python train.py --n_layer=12 --d_model=128 --n_head=8 --n_kv_head=8 --head_dim=32 --d_mlp=320 --vocab_size=2773 --activation="swiglu" --norm="rmsnorm" --norm_place="out" --norm_eps=1e-05 --positions="rope" --rope_base=31900.0 --rope_fraction=1.0 --qk_norm=true --attn_scale=0.177 --bias="none" --tie_embeddings=false --parallel_block=false --init="normal" --init_std_qkv=0.0558 --init_std_o=0.00806 --init_std_up=0.0558 --init_std_down=0.00721 --optimizer="soap_variant" --lr=0.00434 --beta1=0.95 --beta2=0.95 --weight_decay=0.061 --lr_head=0.00496 --grad_clip=1.0 --warmup_steps=135 --schedule="wsd" --decay_fraction=0.831 --decay_shape="linear" --final_lr_fraction=0.1 --batch_tokens=[16384, 32768, 65536] --seq_len=1024 --doc_mask=true --train_tokens=126800000 --steps=3886 --dataset="wikipedia_en"
Each number is 128 + 24 x the weight over its row's rms, rounded and kept within 0 to 255. Layers, rows and columns count from 0. Numbers have three digits each. The size before them is the row's rms in percent of the matrix's.

# layer 3 attention query, 256x128, rms 0.204, rows 118-160, columns 64-127
062:166139119107127119085105120124161128140111089163125146106136151137138122133123112125130148145086161146107107156138111135141131154150144129128118134122140146129163137153137157188144128189077134
066:125143137100126133074102130145152107098083126155117186123119130112156106115145149125150149130107151121119122140099124132095119144149118109157143098139124105101149152113129137176153156154096108
102:117154123118103102115167161076094099166130116115092122124128102125140112136101127148145125112134127167120122109143094107132085091104127084113130139141099158091157140141146147093115120151108098
093:096114158116151133095113106129119136130112133155132166137133098130166143147159194131162180132158116090111141121103144143119116083133126121166130095157112135148140123112122118125130141136139165
085:098136136156107149146178123120103131125131177131120068127096137102129146091120102083100125116163123119144153122114113120124123115108097159119118152126141131130101138129112118093082081105114114
110:131140164142133140113107148112142121110152123091101123104150125124127154100124105144082117106142108191140133128130090121130167148157159076144142115153154140114149132152136131091122208146132127
100:125145150175142131118121114133114087130108090141153133144143123171133119124118118113148137093148123122079097122137177081140128113107143162158127166093075136127084165109132126150165113090144129
102:135124106119117149147123148134142078136155075086155096117127137108122108138109091140084129144095109164116102152130137153178177128083140130133135185068111124137087159169143182127127113142117133
114:120136109127116161093099153104128131126116133103120113116127110132133143151125152120086137145102124183191137140157136129150134114131137131141098108127121097154131143132158132143127130137169137
105:113131119146114164155108104146133105039122109107161119118115131149120105118108135126156098113160131131163069115113161098136189138153098111116148139168110114109135150118153138150147130129160093
082:112104111106097151104108149174137137139124098091155070164130112103106110109119182158135150138130140144147108142123173116120158161145158174109122104122118129123115157128142174085127108130140120
100:101157104146126073094100122125087144150139093093116114111144118103134155139097137104106081106157121074099163141153100137153116163102118128127131124167129114122105091137109137167100129180136109
109:138118131124128146147134130135114134162119105104075120130144119178051123141129151163162077140127135127113102145105119134168139104115106095123077128154100117152140128129132103102120115111135139
118:097126124142132071112103161141125149133138090146124110129153165102161149137076131127130072149080122106113141123128104117124111168070131129129157152140134158129088119092136100174105144161100107
102:185166122153105132122151095136163163113159167129152167123129109149086068160129127116111139155123113135134070112127121110127109124143160087104096099112151089119131145174107100096119102161128174
113:144117165100112105138145125126153124121135117141163184135102169090133121139121102149075121110131133197143130119095097174120118160168145122137134105112139110138148172118105116100130138168158163
091:115122143146163181119136138121099110136101118127137063135164158120090083152119173104143106122136133143122130107164095174164120097133126114097141138157137123138176094103120152136130120121144112
092:112112127118138124149097108122148126102162153120100133101120108158156178106121124158145160130142123072127144166138165067171118125131118133150097151132086137119090154150132135136105174148091109
089:189122159126127138114122137113123155143098091156132104166109135105113111176188135099108113116119127161142130090102097139113113140149139160115159126152130116126154130110161137133128107137169133
102:090163130140143148131120124134112111145162141107140146116131155186144152120094132126149166121123142098134122142183184072133147133141135123151114159136099151127123117151095144139117131115120101
107:187144146103102112141113127130121138135119109175140157145134162070117096133127110134126117149115108166124080112071102142060112144142151124112107097103144106126114141112128127114149109132133170
115:166106118125128107125124148089132146137105109150140110157105122081112123136158125130094082138133099159130118098071053186115097116137119136098130094105138136130131134129139099089143109151139165
108:136105125135120143155143131137114129137154124103135095172117130134069118157156113093113133140122167086094110123104141152092109123127110121105133133067144130115100142149136065143141107156099086
111:173099127168109158175134127112126151146123155125135116140117113098106115104160113109125093126115106119144133117107122150135119111147138124084148116138126143119156135140153106113183126145135158
108:136147164074133111141109101127135176158118112142137153120125162154157094137145099116158197144145123183155112100195130098114153163114158117130149148162107095117155138091131134128135122169144137
098:077125109085135146139148120166157079075122167139103153096151083144138111065081161142129140139154135090123148164145151100144124151122139119164080143131141132147111116127128144127137150106129110
101:156108104131158136098122117105140090084120142142148124165142148126146139107102151089111162109139141134170169093135141144126098195110145148145108143151151124157107149078147132136111172112141103
103:143121110099141170156150140127183090107134153081090136121118127168080135151158154105103156118147108137131130157132142184134142072144123107144141096121122134102166122125098116080130105106123142
096:110124087121154202160101133085128102135129151141101118153101113144085129129123156110134166108148116153141115106113109127147167114157128118151112094128109137116149139142121127107167122105142134
101:169111110141127112096112150151107186108142126122138117138132127157056132124194142108133091145142121145143114156128102159134121140117077105143048140114115093121152123134140112111099170128154172
099:141135168150116122097145140126077112132144104127105127116099109140150117080124134119135140167144134111154125104153119148143159150093138123107170184133120131137132069103163151164121101082139136
113:135091177105125174081103168134098131122121109138126116142154169085109132131135145167132127120158153156123105114111100157101143132122125124119052093109116119142136114149144136123135140113140131
104:081143076122145150121138139164150116160121135124096088125124093163115126138091155110194125153128132050118128154141159096153131111098092142144118138137132133090115125108099112155136116111109068
123:162100129108146093175126113102186195104120129117136118127125142128103100144172078118100128142109126166141122141089106141133112117132141133094177118149118136101131155103132104113119105201093171
091:130162168136120089131114140111082116154142111126136109157135171149104113173116125168131132132080141174135088102126116153151125119171154098098137120116082145106171096101104120136161104140154131
096:124114104079138054136144096111165123093137151105106136087136126143133131091112115181156143131157116141124108168115160114127142115127121113129076103119130118108121152116140111124125145153110165
110:141100148136084143132129149136143102113124132138150162167122135061136150134120076136120116159124138135126089089079116157088131134119124134123107080102170127155100139138164100095150127122115137
090:113119139130153129159089125138108126155140119130169146129123164171129152098101135139135137153136117146151152121115117096142132133167116118136113191130133138123146129131135131090131126123138107
104:058129094113157123091153129150110133142150132102119103099145111172102135136095147144106117116144127127117178157194165097147137129095108135168103162143157105140107126116103146147112151084124109
087:130103112099130122124140139110123151134119145159110121169136129089100093124128100134109093152163100150113097107113108182098135125128094123132104118104166118116132150138145097096168096141119148
102:161141153125109123142091131119124146145147167155127148145116134102152125070130120119145138123166088177131133113121093142097133139171136114130136138128143147113156130154101119087176127141125144
116:114107118130132096105117158091114162137128126130143104141135111113087122119144151148102089104091100138127144147094058181160107100124103122119138103120119112117134121071115129115119121134131149
098:116123132132100130098146098118110151115114121135136157133068149123130117117120097107164142125127096080122075114069131127097122181159169100111115084111117142104107142156134122131103111125140128
# layer 3 attention key, 256x128, rms 0.189, rows 118-160, columns 64-127
071:100175108101174125114121139137123109093131128168138151121127107141105104147124136170132137113153160114108141103142158164115097105096145143101104095145116110139168122083162096122153131131102179
069:109191080132158144084119144124108086098143162169142141138120116131111129135103120154103175092171131120125168105123148148106093113098145135085122130152141117122175106090156145122121139144132149
095:128171107111116118144103131124092096107125108154086175146120170118102086154146117138140108076154129122132166120102129084108107118139153129158111118165139086152135125077137106096145110140152140
094:123152129105132134048107146135130078181122169175134136137091152136143128087166123124101162116135101117095161088111148120128119136158127147053124144153127146143127106115132128100092157126117142
091:163129111122148114092124130132101188114150143139160116146079105139133110131116155109141099166100117162144149096138124145129174159146140146187155110081101106067155123153090133142144098144142122
117:138133135109095137159130109120125109113163115122114119172132090137172117149157127143124123101104148123134125120086080116131132113131160120108102122095094088136124073169123120138092180128162138
099:128141117119125171067147140154148062136100118146102148112120151141147116096178117147127185130099132110092150144118145141116117091155135150120151113154121156146143116104141148122134131118114113
099:105148113171114127171174124153154109094148083077106123085138078162103085127125151108144137119100123132159121156164138074124135128124113163166116123118142113127115158097112144117135156116117152
108:087123167138095135164151147144123120100117131095110136101124103157131084163090111115108151130135128147138152180110134065103086131144098100140152122165112125136135124129140141134114119117141094
110:090122129160105105162143133143135161138071082107082163094157137102118123147135068133129152113138121122120117160081108136110119088114105070157115149129116140130105109137150117179136153164121114
106:151085113123126117094121145137103148148137132105123129167101083155099153162117156109139087118105149116124152083092111117121153181126110130084132138111147125101142127097131125118130079182155105
100:093140130127116129151141111156100133162126117138136130084171134145134094146154136186135118134146111112123093162170113070136089089156148118120156135129108161184139110121160119097078114125123137
114:135127145113119112138133132112096168151139104128173112109109110115108114109078141138147080169167103185125106101132123097128156146057118116146127137123141117098121149165146167117108120142102127
113:089162157166149140128116154145110111149119084112150108110164094140141102107131160133111091137128126119119093119132126081149112099099124097157159157134089185146128145142145118103101110131123126
110:173141136067106099115141123107134162122124101155135106126149092130118148120119102105165164137104132169100145135090129143129149114096105151138118106149139094096135139126122131134135171103156148
102:144130143110124148119163124094124104079134142146128158125118128130106127147107121131138117138162110117134158154136092148105117126102158132112176127129086133171129144126126132114130170186147154
104:134148129162131104087088099139121143161119126117115170121126140120131165135102090166107180115105106132162154175169153085132145159179122147154077141106154117115101090134132092144124096103095136
105:117099135119105142161139146132140113116121121134172100116108121173157121125129158092138089148134128150105110087096108153131107076099128120110164121127095138172148168123151149085144156161176107
098:115152121143145111081107110133106142145139119122109152151126106073107151111132120164116156100122128108152165131181148087105159154162114133137107108115170108090138094182147128148106131093099119
096:142150126117132152138153144122101120113142079135157081131080148156136130120111140112140156154126158170093127100051136136130100128110155150093164146142134092126149156129127122102117141157169113
103:149135135115140120092128104113107118123113141148085159118147147115094135133144097194163134135117155092127125133104097103129158156141130158096100095103099129105128111146114174140138132111125131
099:109154100181168125089127119117146105162136152137145172148129119063114139134129139123123099090127125082142120144130183147144124125142141141129084106158145163105116137131129129127154144131088126
115:115105134127145165108148159158128161123145141110112083146115148131064111159127140074142094126124158096109138100050142129156131124120085132093116121142129141147121159109138095133120080147104192
125:151113157164086141113111079123142140167140125109134117144118131111133156133143126138114135110119121126130138126146171122129111124127126091109122127154134099116137131159135161150161134159080115
105:130118135107102151126120102097091132137129099156101097119105107173150128114112098173122187154147151182121130098135115073107122170139123146116126132098147078129124132125110125123095105101160153
104:139085139098095122165129126095120118118105131126127146131162116130199129105124131104118072150159125149115062113140095137110093152099130101129159124115125136126141117120121166118161171123150086
121:150091099125073115118103087111137097092121138095091142152120138161124120109145137154127204110114143135140156155161141094144115117193123141139132132113142084130132109112090109109145113128140164
096:089104117127130107123135148151151170189131114104158133100108111164149162153117104156151090125158098182135168121137155112131168124134087148139133130119119112143142109128125181143097135150128121
096:115112104112136100107087124082099113138123147109108112157140105088151161121113138109139116140101128151117097091090129160105129158107159141108079104046122123106122120120102101104187135098091152
103:133120164129140144131157161143125165149185146112098092126121108135107116140120110134146110168117175125102093111055105103128128122105135137143091159070135176164132124143146082138103130107107148
101:127125149098104146132159144140092084083128152142127125109127153105115062146107089163124140125176156087123087153158148142131097132117150093092167142139151134157123134113136131110140094166129158
126:104140131110141128088119121131101143110133186131117181103119146121079175142109124177147125122119098117152113159163140114115150138128138139120061094078113154125125106141131099149132115131111159
124:126138107145159119116124134167153149150136074096114091172124086110169123106131140118127150103096143143128112102080153139147116124140135113146147147146179101075135125117112124119110099120131106
106:124104143144144154154141175127152097118162135130145095155081101168122126125131178116117142134130166147104144111123142106147082113077131114138143142136086113145129156067128111123155110189128147
100:136160130131173123119132133158117090119158110116128107147097092112088127122150146158177131126106168129107105120054143152156151115153165156089096121139114141118133134101104135129099081177128143
102:118084129097135147188170150072165107102127149122153102128130133172165105140153130103141135152141145154108083124112100152157116103098126133110127125126079162162129155072119128134168135174161118
111:143097125111097152091117121139111124107137157143137137113137153112095167123079114154157102140147107101131159106079126131101133171129144115088114108078123128132119119167163165112148140118128152
108:162126140172136126132118123127100133195123109142188158136151112130137192097120113081106126157125127135136083118140138138106116189117112115130178135133143124114140178174138151106139115127122090
104:095140098113104103156119148111129156137118156137149103132170106149148118127121131095114118137128101154124121147182110121110121089116114144158113137122136124143152132094131069120151127117161135
099:070144077129107135102100096074115113149116122119088141131154121110107179151105092155120125106143110115128118142170114135121122153139070147116090118113155116100117106104120112121182120107109102
093:142119161151103113137097084102131122144132098104128121137147118142172172101134108158117138140135128134116071141161145129142136130139106105115109123125114101098129115146103175109155131129101074
114:137168133147155100166118133154165095151131150116160131152133093123127114100135136132131121106106134111159112178142177125163145075124152145166103166149134138113119124110102074119146117135108137
117:135147107151127105167105097153128117154138106124151123081114152100115117121152083155102144146098143141142134115162171131146151149099117139092171139064084129139149076143063134162147131154120102
# layer 3 attention value, 256x128, rms 0.179, rows 96-159, columns 64-127
101:135088149138124133101152174158138083141138133124092137097129129136136148141131090162145128123145134095095132118123118086126135164108133118109143187164121115130152114124135123145063098206178120
112:099104150118138120121128114072131116134120113111136152121109155149198121105153156139094141126126143164151116132122086109117111090135150151120118130132113161103148106149142095151141138130077145
116:138176143144098137117138102069153137136112155123101142141107134116134147112139144127081144104145156128144111130157125122113145105145126079105120107163124142096140154204153116126083137105144157
128:123131120149129127116148121118080181168145078123144162126087152102140142144126116144109173105121092111120131141083099131136134064146135152136116126138137133129139104166126109146088128124085137
134:116153133143170104109161130163126139098126136135122135138077135162108159160135121142141103144130115132119101149102084063101109120148169120117119145114165106142088140145124128190122125192139111
108:135143141131114150130071153117098135151137108115094167126138128107139162158130100112148140090101139122122136140115110151156121113154176123115115108141155129100138138134145094169109172080140116
121:153173138136147139128144132181130089097160136136084082114125105160138163141174099149112100105151155115153121111099114100103149126130107150142148139141097088133129132180134121164056118193149128
128:124142075145087108144131109107116129146125105143139133157158158096155136131065125150125145150106159105143151141141136089102155141136119101114129187077123171169155179137119136132114120130159159
116:146127086110124144156140159118122117152131105142144135089152089125102133117113122116144106144160159125123126133105158180142141138113071145129100116147110069159122123104131108120130132110106138
110:100156074120148107164147128104102137121129093089166146130127134143147139150117121137116148141122122160146138151111119153123138088098115181174143136119122135131154120160111111150158123143076137
134:094138138083103168167120122196151145093103136123139127143161123118147083135160157112125144093134128147159147099118128164139098168125094147161136090164110136126124118139121141143133106181100119
098:138070126111105105101133147095135164139129137145104146145145120125111099098128134106118124121122144108150152159128125093103119120151163121118110140119135113089116102182090086139107138105120148
105:093157156124144163120095123153125142141112133141152134146123178087162137165126123111129115093110114130126111093135138144188124166125119158107121125128098183129156096114154138132114129104126123
102:086081099131120150120085124148116094135155105126140126134142134114181133153120114171111152135107139150106163144112154095149115139099113161158124205108080135128166121101118129143107127139119132
115:080094160134072196087087170141160121112113114142148197108142127122128126117114121133130130097135135150114151125132094134166072131130111120106108134190146136117116133113132100178133114129092110
107:146156127118124083123191097116140125110107122148109167130101063186147140094135141143114104100143160102168115161135128099077151111136113112147112145132152097118090155177116093122120132135140157
137:164136138107136160148114101161108142173137117144118081139131161087135110133139121138124156102128113142119133116114191156162150141134082167159109143106065109136142106127121141081096117108133158
115:115129119123136143156131085119135110110145146118096110113122168106137173127119159088111133159097151142061135127112116099149120149143157101095136139110153191141117157125129144127119120166136124
122:173127194141111160079132122127141105126122163140159125146118119132112123130096110140119120080136139132177102084158150128144149115115103114132140155140059121115109118142132114128083150128170155
121:117143118135105146154150089096159177103117183142148167141116110098123106107114170118103153125149146142126095113118155125135144136094085088121087095168126149140103174144131162131093122147110124
126:136126147140118152094094159152144118120116161106076090133125120119073099160146079128131114121162120149148130124126123135119106121159126125145131125134123116079133073152073079151121158127135132
111:110105156129076160097108142091130115120149122094117145119162107113119152161100085148113133094150143119123140138085123120152110109112174100136150150123131129094154114159124084165096147114132127
133:133155094142112153150160095129100108162161115129149131097101129103120148133164110145140126119158101115088145095088125148139151089141138161102102123162099110121127119133151158124118138150124109
116:081142129103061175137107117162149128119104109129146151112141120114151102129098128134092143138135139156127127115129128120128100135143130109158077164105106141156110171150103113164153139137130179
100:093132135109138116156139138154113141116165100092107118105152129130125154169120114131123149139113110111126144181104144137167135132088124141166179136126157135121162147096131140146140069130121108
092:119116134112113150148159154156139165089110137107115152102145136135127127165131162154135151129126108099103128123094132140147104173105095101142117145135132120158128156110154143115104098174149098
127:135134090133097114124111185136113142149147074152121182150156109123101150151097068154129126123134089076140124167110119113127149118110125110129130171128134071149157161142113114163127127117131128
108:128088143146150111145116094109136094136128119129156088082101140122169119095119144104142116122108157133120158113156118148111103132184170133104117101130159166153118090103130082114168147085130140
117:132152121140150122125116076110091132153133111086137126128091116145146145112152137127101143121127154184155106156120125129116136059126149183143139093113154124090151120118136120108184112141068120
119:141089115146134113133170150122131118112105145190182183134100103160112092102107158106161086123143126096116135117147130103092106129119133115118086135163114103174084104148148131137124139166140114
114:117098086124147118131088148168126117134154136169091113143144158129144114131149121118128147117109113107094140147123117088121126147130145146149152167107097142135135116165139142134085157138128152
112:109165084154103083135108116164124168153118126134107129150102170106108086148139135104122144161092087125144146154134093124089126128170145125127121104100169178129113190108107139111151128105135151
093:127102123113109182112154152145119142128135112127098131143137182126156125104105109099122158113116124114110151140122110157114093135100115098103153136109113137075149099152145130114071124117150106
085:118114094148154094127156131158168151158088118094131163140109165096112122144171116110100113087085151128146143144136103167117159118169124131178171122149117136123150132085128112165154130190158156
110:100147158111100167141103090134119168112094134093162133122117207218143123140107117117138141154137121189132145145145137122097133134157147097135137155098125156152119123165139162114142081097158131
081:115106128086153151126138062086139137117113113140115155126152142112142077117148107156100125119152106148117135160174137139086165157132166129093114114174092102124105142099168108124114112166164160
085:164159128137128125120141168155137126120159127134155114139121113149115157143095164098161130143121142112127136095102125121174079116095101127166156114102161146130132163163114165141114141114109102
084:133113109136139069151101103149133155161109147135122134128134182116138154125099131117111124112126107156132159150118124154084186151149150136177116125143113144112147123143156134121157113138148154
100:130176153084141070121119130115086146133092131139150155103151136150103117103139178135124090141108123128125113146145126127166150124128152138119100160145121146098134126145176143112110103067173117
096:084108097106147155104149122124161148088115095105107139155137111137163115160171160113113126113146127137115128132138153096092124091116119143075160086100115096124143150099119121137098133118179164
087:113139125113087174124159102160140137122148130141104133148132101111135113124109118156126127113136127107129103113127122089134112143134142105087135147150124093170160079123162117105125120129129134
091:055131133105100078150100125088156103123095145143117136101134138092136091163162129087109102175172149126149116139161127153139126144095126171140150085120140145158136165125127117113149143119175153
094:143143123128149078107157143105123139105138106126147142144132132114092093104173176148116115136109137085131129114151126158153103086204110144098121119123140112141148143149142133146086113120131117
077:098146141139089155148105069149127150095111114105107121124139140172155089124131145138116141110144136150116160144144137106090157147138125149099135152154086085166109117100169136091110106116134148
105:081121127137168134126135113108116137117108120096122160132153082105111137119109155124133132141081102133142096131150119125159129143158146119075073131127116121097149098100162136110120096110161140
082:114116121139142093135109106148151137127096138121187121133124183127117150121164158097108174109109127137151142085141144158120148142147146124170154115160128155142138142136133086139140081149164159
083:152110127123126135103148186111150133142139091108108138154126137099115156102110156086132147100154104116086123149158116158142092124143099141137162112093124164081163146119154093089114117126118090
102:122148093149083053157099123172098147166143173179133152085119123096111132127100153132115121148119135134119135151089126103133133111135115152173134131120156139137131141156141128121077129105117150
090:123088139142156128117114096100154149155117136083108145142165159081114134121122100117138162128143088167109110153133133157097163156131156148172145108129154127136113138091139098134192137169125167
091:138135158116117178121150140094112143142160137165132123132136122113135124092109093181154170166128145149111101111131145133119135114106125137060135147150157151117074118149110140110108138125090118
105:193096116114097122154138121124130144113164152180141144110133130126066135152132104130155132164127151169142102127107130119145166125107134121101101126154138129137083138143113128138145155121103169
079:098114110111167141153130119139128161106087106099148149130144154173158108142164145136113126117142113171135139148165118147074144124163145138134132104115105110137121163094159114111124103113186169
093:143173144149131151104142145104115147111148122126091154139125071118136106122169115156136119117149133140100127129161127118131122116146116149067189136107143117137118141078141124128087166113087116
084:089144133124133096120162138085170120126094099125141124120128134066130124140151120075110131146165122118141121116144099177159123126139142118140114090138116133135180155161122103130156148101207114
091:099159127150124165127137102154117140125159147083137127106124109143123153119098124109155139139087151167141116112117119115157117140171120105097137123104151163130135092123145075085093107135116135
091:176148173113090227108152112149124154110169099147112128125132158174137140147121109145135154143143118132108116112134134108136097130134151131085134171109149120148112107148121162117107137102085123
095:135170138070121111098133139144116159111169100157134162092125131155118124139160127143134059139108143116138141147129117097152142104114132109099112128120156123093118121132137153119116135120141114
100:172117108124132091106136075149105129162165153166132136134127113102095128095103116151142119122127133102137148141117115122132114156100132107124131156153152130152129119124165149151090103158110132
096:160095095136144147113147175151132152136140132130114130124158155123088196129118157066149161123093138117116143141112139122121096095160105150132100148104105120081139107144137113137109111099116130
090:125126152153117063151100158079122094143133150116080117131132086102124137144101117119139122139148126110138119119159146168127147145120117171112122126082133142119126114129140167082213153140126092
084:132161102143140124115126147197116176118108095096151123146113133161126145141131177126114135129079116115128152120107135114148120127127134113149155160126117175115129129106119129130121098113124136
108:199115098143122096155148124134125123143142130151120121164112099066093118135116137126090122117126136123127104106126148140125154152085139129129127112194147127145123173082128116138168159174099137
101:118103147112114139131126087135145152149137130184129123087100196159141119137142110151108136122106130139129138130141128138108134125137135171099110178128153130140111111137117159103120095156128155
098:145129126166180130106136186127117063147125116123126112152133061069118156097121136092147089114117159085135120106129108133172091131109103126169123126120156117114149129102104113140135171143100080
# layer 3 attention output (transposed), 256x128, rms 0.168, rows 96-159, columns 64-127
113:173116092149117115132157081143090077153143145107135104129108163158151140095161081082138123103133149115093148124112154095108135123129155153085158131105146164116103108095149139136108127145118092
133:140137115098158127125145157132122149088151166117131148076150146129138102102113143144118168188090122177132116132138160127113128107122122102145117126108115118108151129159113131137129155109123129
129:130127109143167138148154121121160122117172128111113131084156124135095087123104146115134163124096117140127151125074130124091115111141115151134148137117100085172119124127163159177098099059168123
143:153150122106173130084166139137121184118142152125126131103108120129127100148128133120116115169130111087153137140087121115149162086128141099180116136136132096162140136121132164137078146165094123
143:137128090121125094111115090143171133158117128099147162094122135131162137119155152112116068156119114130126136104124112129098131118121113122108157135092128130123124144116120109115112149178126124
128:162167130102180122121150150120129166107155137113131121114129107146121147130162133097125137155128132095134137119063133102128143116150149117146144130121116112151114114132142131153051151073105146
146:123080128121072109125140118144135128131158122124132112125099174137125099126173097099116136116134153132138123151135115126078152101148127145083133122114121129105114154114124154114168104135120127
148:098131117158124137135137142106113107148159102136106131131111154088139106150068085161131121124131122116138128140091127150124127154125113145161120113082147132114124142138162121167123099153145092
137:121129157094129163148149134111100163140133111150104103140114113176125117164155132114139087117165143109125116148148138114145154129112158141133099111171167150172139127116166131132114104143133148
125:112137132101140106133151150136129172115132134144121149130121153140113082140132128152111119181162106147148107167171130141128147120113132081163092123113153166111169158148106132106150155170101145
138:109119161106115123149138127141125107088123132166140091128144105089127129114136108112088199132127140133157124149155127122092139131131117073119129129124079140126092139123109158087150104121080133
104:127099127138137146091129165141116130110105166100119166108136130075124101093125149148167127116064131147138108124080114145154089115167129110141107138137094071170140103158152103170103103090163124
113:150197094111148129126127120100128134117119135140157089132132123127158162128107105113113159139142111075171151100096141115137147136105139091157147144109103176119108125122133157127131139129074104
113:145140106130100108126148120136099134137125134142135101173096174115141151128111070153128136150173131117137128156124170125132155140100155118131124111071137217062152125142132121117154155179071109
125:165133137121142142142143113149095124114143133135130103123133088134135168111143123119126153163132146111114104127108178098126139134125138093133139130109122144122086110094154128138056132124080114
106:108097147132125146134127141171134108157171124098110160098142139139106089115132164126141127137071133167108123140134123155120114121133111156122104116153145095146132137128151132163121095084200113
147:139148134132107139117125112105129157127113113158129075160103128113128114183101083133124159098162128093167137156137129115159145102101138133150096124152118140129148144132134157119213124130098124
134:123153106121153115125106098099143113102112127159145118114165120121151135124113141145103125120120139107129124098120128092096106153132127142063159128086119138063117121154114119121140132137126130
141:169143086163107103125140120133144121131132113096145109113101155124145122114065111112144150123120090136166160140095153141115158106090135125162145132089103142140125160110162159149150132111134097
135:109168129134166118170135094111160097145162089132129091117170102158114101131075164111114147127137091105123146117129126100097144136085122134134137124105126171174126141092175164128103083138138117
143:156098107147103123107146141157137139096083176112120127137127140092110115091160093130155131107124146128146124126077130155137127081157107115115120159131074123151134126123125112127154165082109149
126:155144115141138107120183161150093115104141177113115112132123150113110143086135093122153140132091140110130131132043169131133137121151152128125149129086114135131125112150154144164064139105094131
149:112128178079134135112154118086120138108142129176111108090120099159143119185163125127100106139133152082118151141153115080128149080141145130159146116131149103122116142115116155099129125165099149
127:134126140130110163139127143135149120097128114164116097100131118103142092148100120178101111180096153117153085172110133140117114138124107123150109105098078081115140166152150113155145125121134135
111:109154147146126094122155118148095132127138152129124115198119158152067137110176088130101128132159130103120127146138138139133148150127162152089127145129149191109138121148113152098099152164082137
093:125171134123128114179145086127145087154148108155137086119136095136124161131132132095103138113160132110118138111138121085104132135115119134102155123115159156113112107116143142097111112178098119
148:123087162135108122114148137150097126174155128120092129150073147152116133136166090124129091141151124100120119163104116134145133136147145153167106125119171128153140125103173109155080120175116112
113:159133122116144188118099153110097151071103138138132136112156110120172136135109159137154126113107162152127101117125139135147117144133117145092121135176107071113096115145099108133142156079162139
131:124153125107169102114136154145120165115156154112120153137153137156098110122139120135107171183137115146113133131171155143125176111101134102138113118131145157116162151151099151110129147124103147
131:149108127112132164156118121129119114161131094118133144091115101137191128133093176113161097127131106150132135110150130118145113152123120118168128116132162097170118139076142097127109101154169093
124:135074118130089145104121137126126142111090129155146142134093162086180094133135131142136111115114138127159130122117094119123063151173128118130116121117100105099136129149119100134155131152135091
121:095125146134141154106084142113168136127105097144115155114136099078121116150126144151097113156128121110129119118134056143112088112152095134167122135134100072115105127139112119114128140137140124
079:106162151101151125155132134099100064130119125137151082128135087146134083132135118116147116124242143111164121130138131127125143102145115150121113126142151132130134122096090134141130135124115138
081:114126139139082196115145136141094097114165141144095129129154124173148114113120145144144158148100107121135145120148160082121077121102090142115095140119173113150164098181149144109119122117118119
111:100129127131127084123127160114141118116131140107123073138157088098109155099127147101158091117117124035106067132117105129134099133102145188093118131147108126110111165098135107114125154147100143
101:066135132150105163105130144172115125140140121106101105118157143146122151152115149123167122141100146077121101131135181080149108103126096149141102153143155109130150111165119137111121154115103089
092:181128108110151098156122136087130128128108137160110108137106111099141109116150096123095135107211117154139153137113076172092178123121150100116144112093117156110102131091130113130142102136119171
093:082137115139093185087157118148121135099144133095104142113152131165113126103126147117140111134044112091107123130152158100154076127140100155106106140133140092129137120138126101126115117128132114
091:121120103115118125142130167166190159099133147109147126117105147149122162100148107088114149106066123096121141083106106142133088119133149123092132096117066101173130161106124104168140112163103163
082:139120123135112120143089140100065099169148129137173078120123123131154106158135107159131145166188127092155118103135135124132110106117114131164106164143149146125125111157105164065128142149084084
086:114113108129145119126124121115129151116106109134140097109131145124109101140124142108147132142214114153114076130143136135117173110122067152150127124134134144116060153142110135120121144114128125
089:153128145134146147101135112154101121121150131104162165119123165140146136150120122138134146096000139107117126113132115099162092123181132132120122159173114089130180092130133154143115144134136108
086:185105116119098190130133145188151133161117143138137086128087090176154135114135117138121158138142089146134176132105154101143131148080167107146134142119123132114116116118137118135121123120104129
077:100103103135128134110129155127130146131120135125092067117158137121096130150108145100170118152169098092129065121132146122137133110101115154128112130131145139090101164155117111115131157141100120
093:150123138119123095138149135152172127128132118137177102121113164130104091122156122127131082125128157167093119097117142126128111156100122134144149105144101088168070134143086122154130134149110102
082:126156117113119174088164154112123129106099130102069110129124143156096082116110131122170115107153120095089103150134133082136113112104114163103104127093134126123119132147161121117104140147111152
073:120132119105123159159172101143107080116066167146146120137109127127145063134158099130127154121146131148157179117134109132111136139168144115140123146180122127112148129108108159151125139102130141
091:162142080137156174098152112135113146084097135080101141141114153181132132106150113109115136076084109117101139099148098118175130136121112121083148111072098117099135108090103104163161133145152116
085:106139136140095147112147110173099125121145126126140156124121138149118122121116156146146107128019152094123125133152150082164080155164115156113097156168135087123156099167108141124112126102160075
077:134116113118154080156114129133143150115089098132128122135120095097100150135117136144127100094227147113120136135110091097134190124116131106154152095085103143121118119100139102164131125113129138
096:093171123166157104110104118115121120111116098113127126133122142118145159104140144178145099113102135093103128114136143094141111109130119117127132107068137111108179060105135090168147117132147117
090:107113127147081155115147143123110110151148129124079063123153127139131140144134135110167119146143127043125105119113168094123106107108137150106114157130165132113134120159121134076125153146075133
088:128051121115108154162123120186157143180121114187130105148104131111133154166105137133115171132173101124141144131105145116123166124146138106186120154172134130116117161166111144106146128088140122
083:160125152118146109118131110143109108147135142120190169104116150147137109137125127141105145112004160139117135116129123118137088141166132145127150155148120081138140100118112175135108111148113143
092:173142149095144088119129133103156119110068111131153125152111153087094102110114153134144090124152125126106076105126089139121138155095142159131121110164086103118082158122079147188138144127151135
087:104120113103160059157111149070137125125097136141126098145125103067116115112106130121133130119232137127149116143116096179107160134108133126148142106101106165094098164102126105131137134114116169
083:150125122158131107145096151096148132118081154136163130138127136110135158118144129136103169122180136136136121097126108169140078124128114112116137112094080147156141143100112111192147083130103117
101:099142104131121173128107141165150147117117093129077125121131137142129102138141121107129163115193092151117130117141177105157192085118066117134113115098127132110106110135114113120164135115142084
082:103164135127143129149168110090084095103076145105159102143109116141147054072151124134119097117146127159141150103138114165134120159105143115114115073117131111110125119094086120150141098137146145
087:147102155133132149115150106168139122117133118140167178114107150141126126148134124131109118107000136162117142126121110124162086151190144113129145136195119085139136120124115132156096130102168119
087:164133108106127110158142138075140132122122157154114110138120098106122122084135104119116129130241113158139148124118095162088168122100140121115127100059123165133105157115128111125137108145108165
107:126132099149113168110121140148127138125142117151087150125124155150146124139153106187150135153209114133139151128139146101122154074147098115151123151049164143123132074159159105131129123107139134
090:090164103111154105110128151085094108073107158093096147151166110117117125122081149113151136115131141107128104140148124126170111122107110117138141102100088134092150150122175076181120168118106132
103:177117150109122119145137105132147141147135124153144172130098155131142086157144119139075169124097107218152177125120120161114162160162137093122134127160135126144119122138116167121134104114181145